From a checkpoint of a small transformer trained on Wikipedia.
Size: 12 layers, 8 heads of 96 (1 for keys and values), MLP 4608 ReLU.
Architecture: LayerNorm before each block, learned positions, untied embeddings.
Training: 1122M tokens, 8561 steps.
Each number is 200 + 30 x the weight over the matrix's rms, rounded and kept within 0 to 999. Layers, rows and columns count from 0.

# layer 9 attention query, 768x768, rms 0.0482, rows 67-69,163-165,259-261,355-356,450-452,546-548,642-644,738-740, columns 128-255
192,185,216,172,186,260,222,264,172,202,201,144,202,213,214,239,229,261,185,211,182,228,221,173,172,219,247,219,169,157,184,229,210,179,189,187,215,234,220,170,221,175,167,172,195,177,160,160,185,231,209,185,149,215,202,206,166,157,171,203,199,164,211,196,192,166,156,197,168,148,205,189,249,229,136,148,200,157,192,201,199,197,268,190,235,178,202,170,181,264,218,196,158,226,186,178,234,200,209,234,202,229,194,219,270,214,170,146,200,209,172,179,230,222,234,175,142,167,168,267,195,207,221,194,190,189,229,247
181,238,199,210,205,185,163,185,234,179,205,214,249,203,183,244,233,245,205,216,236,191,260,174,182,190,271,308,242,235,183,264,208,231,184,248,170,187,189,161,226,207,200,202,196,167,164,196,184,190,199,196,183,190,176,215,241,206,223,184,172,174,194,173,230,227,196,133,232,212,194,197,224,217,202,131,190,233,232,214,219,184,181,259,168,233,258,216,180,215,156,142,216,246,202,230,251,241,189,189,284,239,238,216,198,217,221,198,219,230,163,205,200,275,197,198,213,165,169,236,150,233,215,223,194,199,222,229
164,201,218,228,119,214,196,219,212,183,211,189,266,192,199,191,201,168,154,125,255,181,235,174,176,270,189,238,241,226,174,206,203,217,222,212,195,255,241,247,183,192,214,210,252,172,235,252,191,226,156,232,185,175,214,179,232,189,275,186,219,205,184,195,140,193,232,161,186,182,205,240,246,238,202,195,165,235,217,217,177,211,159,172,219,207,174,198,195,192,157,178,167,238,248,278,201,217,185,255,148,148,204,204,229,241,195,197,200,194,177,193,193,179,167,228,205,181,180,204,219,151,216,250,197,182,210,202
258,191,245,207,169,184,229,192,179,199,196,201,202,267,195,221,185,211,201,198,231,224,222,181,180,234,211,172,155,172,240,239,174,183,130,204,182,215,238,232,210,219,152,235,136,226,183,158,146,198,180,173,186,210,227,169,170,179,210,192,248,217,189,200,207,204,184,184,175,164,225,214,196,212,183,204,163,162,232,207,249,176,217,205,179,216,166,169,168,202,238,183,210,224,237,219,238,199,222,232,194,220,243,196,211,242,195,219,194,238,261,212,200,171,198,213,216,224,193,244,205,240,217,217,247,180,208,174
195,217,187,167,190,186,185,219,203,182,226,240,254,204,192,162,162,222,208,240,199,124,181,217,211,222,210,156,167,173,221,199,155,199,195,169,201,235,193,143,214,240,147,200,184,266,239,188,228,198,179,239,191,179,153,208,216,253,180,213,222,190,176,248,302,228,243,172,213,207,193,172,179,221,216,197,252,204,194,170,253,240,216,177,150,166,165,150,192,175,156,205,236,245,258,228,174,206,228,189,247,251,221,221,155,231,241,186,185,171,177,242,238,204,195,166,206,228,212,151,218,225,226,174,162,246,160,179
163,209,206,162,193,219,231,242,190,188,216,170,220,196,186,181,210,232,195,182,209,218,227,193,141,180,213,169,228,273,164,162,154,185,225,156,161,180,182,254,209,233,230,198,213,231,176,240,176,222,178,196,193,193,160,221,241,214,259,213,212,240,172,245,184,187,276,251,176,213,222,167,257,230,200,192,216,224,166,147,204,238,168,203,217,246,196,187,212,182,202,206,163,246,173,179,195,161,204,201,161,224,194,192,174,238,232,221,176,187,179,192,190,196,243,140,180,165,209,210,149,175,239,181,192,257,218,242
220,194,204,249,179,170,221,198,242,232,207,229,206,266,208,173,218,200,171,192,214,187,220,177,196,232,236,203,161,167,187,238,194,178,136,223,152,221,208,227,262,220,223,144,198,241,150,146,186,194,215,179,192,210,275,180,226,162,166,202,232,205,192,221,233,201,176,166,175,238,216,238,187,188,149,203,205,129,171,224,230,174,184,211,181,238,230,245,195,205,221,161,136,205,235,174,239,183,225,168,209,183,226,175,168,221,177,207,156,246,216,186,207,152,214,206,203,223,149,227,204,244,210,196,225,171,241,237
172,209,165,193,220,152,184,170,190,183,263,242,224,204,258,184,154,173,168,207,207,201,180,221,266,181,194,201,184,224,234,209,157,174,197,178,159,189,209,186,163,264,147,226,176,188,210,249,228,208,187,205,177,206,186,222,252,209,219,206,172,227,178,198,250,190,182,210,221,188,228,238,181,201,220,181,222,219,214,234,220,189,213,196,210,192,226,174,218,214,165,179,247,206,236,222,208,160,245,128,228,179,209,284,242,182,175,152,196,176,243,197,184,188,202,167,212,209,234,159,222,246,211,168,137,240,169,226
239,176,257,179,200,181,225,165,177,207,179,184,256,239,231,267,260,241,251,170,208,212,172,158,178,232,254,219,229,220,150,160,197,207,215,162,159,203,224,256,207,224,210,195,175,172,172,268,138,199,192,211,201,203,202,204,242,177,241,166,188,187,167,218,178,224,268,163,200,214,202,191,183,213,207,220,204,212,205,148,190,206,205,176,207,181,205,207,239,191,192,211,181,223,182,192,199,135,204,222,226,207,244,214,226,258,232,196,209,148,167,183,215,206,222,142,125,167,165,227,207,192,235,252,173,212,279,239
313,228,232,213,215,288,171,161,180,161,195,210,224,229,230,224,208,206,169,167,202,228,220,192,190,228,221,209,156,184,234,187,201,162,141,232,203,228,260,235,217,238,233,172,161,198,140,220,171,212,191,199,131,197,238,151,210,146,237,240,245,217,179,213,221,195,171,127,176,153,199,212,235,193,199,224,181,154,198,250,187,161,192,176,186,270,190,214,176,190,183,120,155,227,199,221,202,227,159,203,182,256,234,202,224,203,182,216,188,242,265,192,191,199,242,181,130,176,239,211,179,220,161,163,236,200,217,274
139,234,190,197,208,149,142,251,234,163,244,234,240,204,226,203,146,180,193,226,200,235,225,230,253,158,179,211,170,196,304,207,172,193,147,234,151,219,190,158,167,202,169,230,149,224,206,177,191,184,167,237,139,190,185,225,181,237,208,265,183,156,186,231,240,236,184,202,237,162,172,237,153,193,185,142,201,203,222,155,219,203,175,195,208,153,170,161,242,202,193,220,264,223,257,197,221,183,204,176,251,217,187,219,202,236,246,144,197,217,220,204,258,247,199,212,208,237,200,188,187,215,265,171,207,207,206,224
187,243,225,194,184,159,181,214,197,178,266,195,277,211,234,178,172,165,151,229,210,196,150,224,217,215,198,181,250,204,205,230,196,210,206,232,220,162,185,208,135,195,167,207,242,197,211,191,198,109,221,207,228,249,181,142,186,164,195,186,260,203,183,278,239,223,220,169,194,252,191,236,202,191,212,209,187,171,180,211,148,193,199,202,251,175,222,195,179,227,209,228,186,254,193,190,193,198,246,238,237,239,209,211,209,139,234,214,194,210,181,188,203,236,265,180,203,180,258,232,169,232,218,239,184,176,195,235
224,180,191,188,169,188,181,250,203,201,207,134,188,229,175,183,210,222,154,186,224,199,224,196,152,215,237,158,227,184,234,213,195,174,186,171,200,255,226,194,238,145,167,220,149,226,199,222,212,219,231,145,175,176,219,212,179,167,179,202,212,195,159,210,196,173,233,183,199,199,174,244,222,182,158,180,205,216,156,229,235,197,183,216,196,182,221,212,166,222,231,147,152,231,200,227,175,176,174,219,174,190,201,173,211,251,197,185,142,169,233,258,222,189,179,226,186,174,204,241,191,233,155,188,157,163,179,164
228,215,199,157,224,168,158,209,178,156,209,229,223,176,243,202,209,217,200,219,170,194,271,183,217,212,179,187,176,199,222,242,135,160,154,224,173,196,217,178,205,188,169,205,208,219,206,223,175,162,191,185,161,198,201,162,226,211,188,188,207,192,179,254,247,231,172,162,195,175,223,218,179,170,180,162,231,248,189,196,232,189,201,177,187,201,204,123,215,219,198,207,192,187,197,246,225,160,208,175,213,217,177,203,171,250,190,203,195,214,185,226,156,195,226,184,209,188,192,172,213,218,214,209,207,146,185,221
208,252,175,217,194,217,192,199,163,222,232,176,245,226,235,200,155,206,220,240,198,226,187,152,185,189,205,185,214,189,176,222,235,178,174,237,204,207,194,185,207,221,161,184,245,178,199,206,180,179,183,210,192,198,201,199,173,146,163,233,190,134,196,225,235,225,269,242,197,202,180,157,192,209,213,180,213,198,258,256,186,182,193,181,203,162,191,179,173,195,161,141,229,187,253,165,147,136,189,219,203,243,191,227,152,147,218,190,151,164,197,189,223,214,199,220,206,214,285,216,198,231,197,244,254,171,216,247
201,217,185,164,190,201,217,171,170,153,215,194,205,205,194,212,182,241,184,200,197,269,236,224,227,187,203,205,164,241,182,251,149,162,196,142,241,239,220,209,206,215,181,252,179,171,209,183,171,197,189,193,189,194,219,214,230,189,201,223,252,227,197,251,272,176,205,217,168,244,165,202,171,206,150,183,208,204,194,197,251,181,195,188,225,230,166,95,191,228,212,133,214,202,191,216,200,208,162,223,168,236,219,199,227,181,186,207,208,239,198,184,208,213,183,165,150,212,228,241,197,213,256,177,204,203,183,220
162,207,210,257,184,167,213,199,159,194,258,197,189,268,237,249,164,225,196,209,188,240,192,161,268,244,127,188,199,172,257,193,184,225,215,209,215,183,201,181,178,177,197,216,173,200,214,209,183,231,180,235,146,229,233,226,223,193,218,197,192,207,189,253,252,170,256,228,170,241,180,213,133,241,210,184,203,218,213,225,255,288,217,190,238,223,214,152,164,188,194,211,211,156,235,195,239,173,206,129,175,189,235,211,202,153,207,158,183,229,162,215,257,211,239,212,234,228,162,239,231,221,221,146,212,144,193,168
198,238,204,233,136,172,170,204,170,179,260,144,250,174,194,206,192,200,182,234,165,164,179,224,197,209,230,211,202,222,202,197,239,207,209,147,235,237,214,189,186,147,146,272,253,234,227,166,223,204,208,198,253,228,205,177,244,264,234,188,190,220,193,196,175,199,176,188,166,171,192,243,161,208,188,231,262,203,199,272,220,186,167,180,206,217,177,185,211,221,171,179,202,200,175,192,140,240,286,192,206,215,167,213,132,171,190,143,189,188,217,262,227,184,209,187,189,197,200,214,235,193,253,223,154,204,178,241
203,185,235,211,192,220,203,177,199,215,219,146,175,213,190,219,195,236,160,199,214,211,232,131,180,199,220,240,143,169,201,202,204,184,227,166,209,218,223,227,259,191,204,247,173,221,136,215,180,181,140,182,197,197,212,236,248,177,149,192,193,185,181,183,259,178,198,216,177,173,217,232,206,198,175,183,223,151,207,205,237,169,193,173,201,208,232,229,232,241,246,184,221,227,169,176,255,178,206,217,199,192,227,214,198,216,235,197,219,220,241,235,218,220,219,139,217,174,188,235,161,207,217,180,190,198,217,235
197,203,173,262,185,209,194,233,201,188,188,245,223,176,230,173,240,229,185,160,196,202,205,241,197,224,201,178,146,206,212,210,210,145,190,209,153,207,189,180,180,189,188,240,187,224,157,204,204,233,171,194,123,160,211,220,231,208,157,201,118,242,215,190,231,247,210,155,194,259,176,216,228,219,187,171,240,210,198,195,244,203,168,167,204,206,188,198,204,222,196,184,190,164,246,220,194,178,207,208,199,184,138,159,197,216,219,186,172,219,190,173,168,221,196,192,229,206,181,169,205,213,243,183,207,196,153,210
204,295,198,165,198,209,235,242,206,216,235,205,243,192,196,222,201,216,231,184,196,164,134,217,251,152,204,151,186,144,212,156,190,169,224,180,210,136,175,202,167,153,198,244,206,161,204,192,202,210,160,231,198,200,194,194,143,213,198,191,222,212,207,209,180,174,131,215,199,199,157,189,181,172,241,212,183,204,230,248,162,225,239,136,219,173,210,243,201,217,120,211,146,186,227,180,175,131,167,217,249,205,184,168,165,191,199,241,163,212,180,159,246,202,193,172,229,181,203,238,168,194,166,186,188,164,197,219
282,201,197,219,186,164,217,180,190,207,186,243,212,266,212,185,188,193,161,174,153,211,216,212,185,210,253,190,181,156,214,236,187,220,166,173,218,252,191,253,230,228,192,184,168,235,162,135,194,226,184,167,228,241,210,171,175,219,165,184,218,172,204,215,185,223,195,163,166,165,257,165,219,191,169,169,206,177,159,219,209,174,224,212,143,225,197,231,206,227,188,106,188,184,188,183,188,185,197,215,155,175,259,175,169,211,148,234,181,274,162,184,182,158,235,231,179,207,199,231,199,265,180,169,203,212,209,219
141,202,172,201,239,192,205,199,195,190,243,249,204,206,261,213,182,207,217,226,168,211,217,201,221,217,176,222,192,186,221,178,173,226,179,189,190,178,178,137,174,237,133,188,166,217,173,268,211,231,178,220,155,204,165,223,227,195,231,249,219,190,208,257,274,167,205,173,241,212,220,185,171,225,184,142,275,231,239,193,205,205,219,165,157,209,169,220,173,253,193,156,225,199,178,249,225,176,215,132,222,228,235,175,185,229,171,168,175,205,218,193,171,224,220,224,198,238,223,193,217,224,201,160,188,206,138,217
# layer 9 attention key, 96x768, rms 0.0439, rows 66-68, columns 128-255
199,226,181,188,189,184,155,243,242,209,241,181,227,170,200,169,193,219,213,179,172,193,238,202,201,217,204,190,246,141,226,190,140,179,189,194,203,222,204,171,142,241,205,195,186,191,161,195,178,227,141,110,134,177,213,189,186,175,192,239,219,143,212,178,161,246,192,182,211,183,195,247,199,223,199,178,174,178,224,208,132,217,204,147,217,208,232,212,218,210,194,226,149,251,183,177,147,198,173,245,189,193,183,251,189,196,228,185,209,152,243,238,247,211,189,179,188,214,219,234,182,218,240,183,154,154,166,246
177,109,210,212,174,218,202,235,215,243,167,192,177,216,211,264,230,168,183,180,192,180,220,218,189,213,166,203,176,179,225,171,154,218,198,183,263,196,242,236,257,180,204,156,130,205,212,128,193,222,227,221,262,212,186,203,186,198,167,188,250,153,205,185,182,173,214,240,162,190,115,132,201,186,222,195,163,216,173,210,201,233,217,213,174,193,164,151,159,215,229,222,192,155,198,195,189,204,217,150,212,242,220,278,204,191,176,204,265,163,208,190,199,211,235,251,188,182,172,232,198,252,188,198,196,180,205,190
189,188,230,206,201,204,177,233,196,210,228,183,194,159,222,195,213,247,214,148,182,212,211,210,222,185,172,177,157,250,183,192,148,210,168,205,231,187,205,200,204,203,203,187,198,213,157,174,224,201,208,203,155,182,186,214,199,201,229,220,158,160,180,187,205,197,224,149,265,223,152,196,211,213,172,196,202,222,175,188,206,240,226,189,219,188,233,164,173,178,217,166,244,203,186,224,201,233,161,162,224,233,222,250,220,209,191,214,194,230,193,203,231,202,214,191,190,204,213,226,241,141,179,201,176,212,162,230